Each number is 128 + 24 x the weight over its row's rms, rounded and kept within 0 to 255. Layers, rows and columns count from 0. Numbers have three digits each. The size before them is the row's rms in percent of the matrix's.

# up: layer 4 MLP up, 4096x1024, rms 0.144, rows 1898-1922, columns 256-383
# down: layer 4 MLP down (transposed), 4096x1024, rms 0.0366, rows 1898-1921, columns 256-383
up1898 099:133138158127083148167125138199128103164137146094134119123100133109143095156127115113148124102163146093088153116142139118105146130142154163131114125145127167189139108143132109101136133121143151104133141117128103109154132180111140096132116086075115126121127109122142151145163137151142097049148145165115130111141162154135122083121118131111137147074133085134111131108132101106107136107119
down1898 101:115144132147129109077152132078136116089112089117148112146144090138160152153127101120109103150133122124135106136139121099144128125136107122160100115151190132120119115155091131137121137131132126129170096116140119172118096105129125153098127136132120140134089166140105108149106162132123137175124145140121072148132077136133096125125139139173131141124110135175146112137100133176115171123138
up1899 098:157153089148109115152133159096150152157128162089155166137107136157117154099102126131124147128124164131143111093144147182167146144089180112145111131125129120125183108178159106124123179124120113135118147162116125131128096158113153115114112121139139132131101134138170093133094134149097122110144123120141111153168144148103177131112126117112125112135144108110138124160190160140078093142098
down1899 096:127114103165111138076133161122181086141152139111114085105116149157136141162094131151133161132103154093081131066152171102134178121103129120117143146110148132122152182195151146121131110125125142155138111143177129126125099131142119114114112136176153111114132131159096136106130115120111167112116075163131102136134157153086112123125131131155153128132123136141098131132150154143127120097200
up1900 099:152135142104158138085118166145113119184165116123125133118111133124126145144122116137137144105131165083145086115107084124140168162123126135143100139147095151145151122111116157106117138134142150144148104138134128125178146143070123139135161104122123103148191176163138148110093126142149118164103133078151105075105147088140147155149128122142142155101158129105158144125154084104108138138141
down1900 096:089088093117138079124098098134138128110123150160115122122085155096130116111119107169141170172128142108145109194092121136134143136122128147180111141123139157102094115149098160162142153147122136135098134168159140147108097108117108124131102114096118124120145117170164124155118135116140128116135170104106115102148120143158124121080153105101150083138178108121151096147140061157102119093115
up1901 091:114120153140095104164185119131173148075125128143125116147150098131100174139184136074141113142115127147124108100112108112115125153150113125137127110140135146112103138113158135071166143152095106154098114144149110100062167132100108129100122083145156097128080123116132161091115137157113114112163101146116137103136152122122128132104112135101118089096109165158102117138143154134143107117179
down1901 096:105142156075140150152108122139153130183106129146147130173149110152117123091076081150127187122113152119125086108118138100088158168158133154132128092108091120159152161149128106142129147091108129126158131114129134151119124159128162105157113119093110156148123137088120115118104149104147182133071102115079157147078119133107117128131141141142114095114103171126097115101129145104129124127117
up1902 102:152090169160113138169111130138117124141156155102090147067109098152132119138165115135097085154121130109114150108131091134164136156138126158116111135119115116121074134165146108138136065127148141148094172131065162093103139126137113148091185124136138124159138144118122103113133130140118129091128150148152138138123156140140154126147140135140105120093098160093141103132169151116141153144174
down1902 096:124160127135130138161117090110109114104165147100145066110147139154140112139093121124134147167064117132130141121128121126112118104110144126112130138107098188101127094107169074088122136118141131100116123077117111164170148184109132094132156116139133158098135114107128139128162166142142130115086127111152151169169149112161134080103131110118117124091136142126133099151122188128180120141150
up1903 101:119120111134132165142102107113151120107105113114100099128139148134101134086110119144157152127116104118177131170122172142141138143121125110145091138164153126108130113112166123115175155128085147179127141118147129152161123118124114118138122167165047122134122150144159147115100126147131144133142132144116174096137085109139089157064135146089154105159164098139191142127108125158149112169140
down1903 101:158113149153103085083136132127123091129119117158161093146137117152125146158124137109135102131155135138148123152130122116149147116155116155090129112197114115113086108124088162170103081123148092086147140135135115136111125133165125100150123121103113117125102124130150163152126144050126105094133123119139095160140182095136106133160080171186153152102118157153113165102104144095143142091130
up1904 099:086116121101145189092157137135109123114097121132162143125126143118123105117122119115125130103170174103127149174108122152101099156111135133122124162151147168112155146144110090099150163138129117063140039132126167079119130151128110115136096084105131105136134098122124148130123148115127115107135065158081104172130133121147139118158131114138130128137138127144132107088120133146114123095136
down1904 095:154097127151101082174116098135117131112125176183093170117092163209160140148144153091153164124189146119115088118167164131134139159132125104125140114132130123167132116119134196069116110105123137163143148145116089132145113164142141111107160120111122113114111170125101139149135154160140135138117108114148108115111129150094135128153110102147130135100133083135119152149113177144129124109117
up1905 098:117122148124098112121120110120112116180142133124148160123121149119107155147143129109161136122121138093116134109109115146100162112126128193113148155121099157122140127149110134145100142085136128110115155119126134118165155146095114165103104119174186139121157133108089095111142143129126137135098078088140154144145141141112055131116142129157172125141134118110132135161143142132097130116149
down1905 098:080109155142100123110141169087192144142103110163094121089139105113133128121109139104118170133088123140153150130100109119162095113114126092103184111097155079182144112092132111112150125142148126147152093143101122121102159162136138099143156119100102138153144098137174119150129094115100115094164149126110112135135137124132192104164099123116062165162078115081150110078104089091120116145087
up1906 105:134118124118149121126107108151116066127175145089153123180109137138137134138107115140133146161118155142130107111187169141163094114111134111151116085168164117091147113161140120147138143126089166127126098101152135159103138198123084084140134157125167112137121088148100133163141107110129132163091134149152138071152100108135136143148101148152117139119151132107125136135136163146144136158151
down1906 102:090136104094126103134142152159094087158133140106134089113103178109134118140140157117136140141164105181143163161161127127139145137099108107155121105130132077109141154145139125123122109185181133150130151112140138136153127137115083115136175185132139124127131144127097080149163131114108113146110109117137127161130122177118157125115130114113144149128133128110108085131159102106106120105096
up1907 102:143095160181123106126124179119158132137156125172136132127144162072137143111117134139130124126118122097127125151155122141102117114126122151103098136131114143140158099137113149141122136116090147065111112121142135131137155093138139095144103136156115113140138132100108113115131093130093164102137154129182094130139136106094133091192100139095157093124132108142160135117120156132144086072137
down1907 098:146126098138119101094150110115145083108123115080139094139139101177153127131095137113140154110106118147103144130100117147151146130141110117130112109119130128161116122128148110146156118121133148130100108090123122110123144140149112112097120102098142112118120101164138150124110127108195050144143121156138083139140108159166114145082138129096128154107111157129116104152135099134125141121104
up1908 096:138140169114122134167159178133132129137102123129156142082127176122116137115128120160133154142119141116143119105100127144133113147130135149136155126132126114128133107173137120117176124087106108109142119098122129218158137100108146114115149150153134079122117142095132125107173152106112157125128129119099122144085099152129096118145078137120134106110145139102153149119168095103104137124152
down1908 100:107179109150176123138115095109149106164124080098098136132134159147103165182117104117109138140094158143098113115135098150155112105133104144103164122136142112092138122116107141146130134128107114162142137126107161098129118110137153139167153107086118116167102144134121150134081103151101125084158147138167117143147134127116105146111129111150126152103126159189148119105166135136141137090093
up1909 102:097125139119127164121136134120140125111083095159097121097143116151158148132096108124111159128145165138098099147139100136115107130165141124161109135096133120178111137121151151080121118124117136148150099122143080113157095147163154130157160137104138113127133145092145142177097113097160131115151084127156155148152126145144122139137103111127123105100112141109143133114089125135136122089134
down1909 098:104119105117202137139160131075174145129105136136102076178116108133150145162087136152090140109147158110135164085144158164110149120102144094142118121159132145130117134114149138112158119136118116082123099079136114112133108127129109133104137104158148108118162118127116151115134143180138150120115166138128107131137154122089141142117157153142136149132079126118154144153129121126173121130084
up1910 094:082143139118153119124085131083157143149145139104083137200141149132170133144144096124144120141150136081139090096140152128105170148156107159108139117131106137114171166137073110086163091082160126103175137127142146105142116099126097126162145130160117110116101107170134092123079103088135104133107143168138143068092134124145116163139116120163128104099112135144140141049169170113095066108194
down1910 101:139136122105066096157123133160106131109122147117117151118118138110097091132110135088085138126083103124111119138137074121143090149132120085134131125140121111114185135123124108146079115082121143095141116133128130108124152155115154101110159074126104138101166131115156152130139151131080158121127138123118125105164119137129152095124189118113178132131143150136106108113104146107098106157128
up1911 098:089137108162130164145168104142139135105170118134147165078153125073096078120139157132136151106116111112132107136106143118160129102145155133142121127140141111129136167134075104110075116150152169160194140100164125103146160123122101167091176127137121110113174113172127156101110105087111111159169168129114152098149164134185141135125123145133091131136064120163142111105104148137143165149138
down1911 095:112121139155110111109116135095092126116158129106107123128138144109141135148128129085133164136122148134107130110138100115115127159112154133102126152095124122127149100151128151137135107139136111146100131149153151129134187148138107127125187140117103137083124097164164124137118147176130111094130077134109119134114111133057150117144143110183122116111130148140147162110133094137147144152118
up1912 093:116153105135127093117101144153115120149156155081108093076133138105115140122136129131144185162147174133148149116106144144142126077126130105148110112164130139124152133106127125112136149162116145132138138146132126148088102109138130132190140110111140137109130110089143146144105098158152136114165095129125097116149110139110150109169105149085090090143120136122124109129073111137142117172146
down1912 090:137125144139120145135137135121174131111121107120159126128171142109159168151161126113154184103118173112153149103128134124190131131157143119126178129094153140174100162083155126146161148098140145129130173121135157170153153163137109162099140165145122130146090129123143137158138170119152092125169139128173167101113130137158110149104091114138123140123132094150101092142146097110140089123109
up1913 095:118151096116092154137109128143143163116132134082135129109156119170134101152167145105153152127104122087113162100155100157117163106143130150123117141171115146150168139148100101097140132083121139126151093097158141150108148126079119110116118113145130126164112115158156093213152114095074092137184101141122117116159167129114081154148153117151131115121125127128109141107108111134098112137118
down1913 094:127100150140143090115125106127123109093120112166127084144116127090142090130105131141130166158127166174145127146105158117162122152147153125134131143135117119169155083126149093131122164092093097101146123113106135139157114112124133128114118087164108106104104147100134116154123131136165141118109169122100165120152129146176105126140148160133148126134156144126140160144164148143159133137154
up1914 096:106122139137146146155140109099102118156134123120109113141100118156059135083098078147101096154128093148134100125110116160102105135143139103126097086099103164091141130133121175150146137140120124074127138118093163146132126137155150113181100111096161111078104132119109146108118109149126157144129154109088110118060106132129112153129142096130182136158143139139100164113102098111173113133117
down1914 104:102128160111119122125118121119140137165123122138129109110134174163097103090168111138151096105124132117100125134109143136149112112119089132140137116088127123145146108156103144183082112101145117088167123096188148101088134161115142158098128189161101142157146123147133121135202141143121145181138139156111148121142145155159117113094141155144149172123107078113163132086126146112109165143157
up1915 104:182152097153094139145145148160133120133120151115145150145125130114150123151090142142133124122115096141090132091147097136162103186136130146119108150153124121155148153088114086143119108157133113139099099138132097122146130117111126141145097129115098142172103126151126075158114146098121139096128133135110101135086103108148149141116148129148149129138115127091140119103147127130119114102142
down1915 101:151130140131133102171150157130124134121118144142150128099124143105152136143156182165148134116136072123112135115090088138148159110158079119113117116071087098103113154090130175090090146153099137152122149109126126146119126130152122138155122104173118191095157136114102083125096116142127154103075087178123096156170138108117135138095114152130167115123104116095126147156156137109125175117125
up1916 097:138097090138104100131126165114141091179134142116081081095100130142178132120127128172138198139138169114163113107151122075102153156162175130114087091125137167137139099137097129123125130137104126125120123100089129134115102172158128146147144105090155089096111137106119149158084124130169115161152097111128131147112157129113092116142094145119103118152121139122107095109128110156124163143133
down1916 098:133140108134124161113094142085148160140131110108141102127106118148132128110127147116125155174155126176153072115113131134134147122089106130139114132150108123140088149150146100108153162128144075105147148093132166149127136097133138141110104167155091124107109144114109126123118155161137145114094127147189163095112101166095110119133141117138111175107094117156155097098139126174156142133134
up1917 094:136177091111111094099155176136101127112160125134135117155130131106150111146115157117105143134109176142155137125148107154110113145105115131111143139158145162135157115137174144106102145121134139170113120142162131145086072132148126089106124143158143129132169152114163090196109108093124134127077108102102115158117093106132118130098120135126113148127169153106126122113119122133150138105119
down1917 090:140144105155134156125129144119134126150093117145119157130130125109153089118126125100103147131129069133118131147098140103135113118114110121138113107137118115114137114143077133124136135174147155124101161139106125117165113135139119148148125114084116134093137145117201137076117121159129138099144140164138126192129127152133117137097146132125110102124072107139166131160131071154130124111108
up1918 101:116135130181132135104165160087153149132142129119113122165106137129136127135101150111192142101180122098114139130162118134162133125121087108140126091115131109131127116126155123140124156153089133143129089095154131133097132134137099151164130077146074112147137118086140103146140147143146134124141091118118180128128105159146092138178164081140126098134141104119110113142125073088095100089122
down1918 098:152143125169146151085106126113151110114120106168140146103158115136131127124164128125102161163137129100167177170109129132131138126123119145141137107114155176135107140094128178074096138147154121145125092116140104123154163153116144105135142147163131154102165151136087140157131119115090069133150120151128146088128129108159098144108088092106132117164119139162136147121155121115146146130177
up1919 099:069130149126127083124090101179150137151108127098086137102137124137124110139116087174123167089091101153118133168137112114115138144146167078150158137131120123137154155160104127081104155104085117125121086154113132124147166123103156106138133094174082156153133174131149190128131133137135155146132109128079112052121093132153088109093162099153126130106126149101101149065124151112126134138041
down1919 099:174137098139118149123154187159115121126152170148117179142170116155139163139154135119174140139112119106093151101091140115053128140098099158072143106122107125132109118105108122142128139087101150119138119112151130125125149146095111074144129122132145115169109141142117149155102135124098120148113109140178111109125062147125136160140109120122100100138072139117100193140140149136124140125129
up1920 099:102118133134127116135156156162153159126111093152133123106147166174155063097151116146141144120116137144132148114127170111086134107103116123142136106122093146113155138079088133174109111142109099173126119133110146148100099087142116097118127087124175109155116169115120155099161121152137096142136073171130129143136123175128105095153125142073127122127101113146097160126110155101135105119115
down1920 101:094146162118118113112149166121118093157138128130162130117159098136129098152097160134150099156112111133145117150147108158123104095130070160149129156096135145141134161136125152078109159091150171111131127131152080155108119111117100172126116110152101138089198129152130150155121136085153148144080165146128099143126141182166131104152146130137152115100143146143139143169120161153105135106106
up1921 096:091119130114104091129107109127109120097150109134137138136098190132191092172122102137137103104125122162117147165149112133155119145169124110112107108087097108124190164172128107116147131172156161138167109115119152110117141159151122126142117144107125146111128101087129141153136120086108123179102102076081094094094118128168126121133098095115102130108108119128118165096155118116119144129113
down1921 097:180097146101120139135134114145115143153139174065111112141128138094103145132129121137106175138145116139100111088109154115086163130117156156177104147141122130121126116122147132151138103088119129161104094150136127095175106146133115120106162105157131154157110144129133142107140087096146091108128132165178153122082097109094123106167172143133141121121146102160142114145130128112127127110101
up1922 096:157103104136160112140108100122104144116143135129079123140151091152130156120117110119086119133161125095119127155082111120099137106127169125158113153088111111092115132123119160138168200136096149146110086129115122163114184159137138136157155141175115124133114106149161155140120094113166176136124114092095170136085155120113178134106112100104120129110172155137126158177111134174134155100090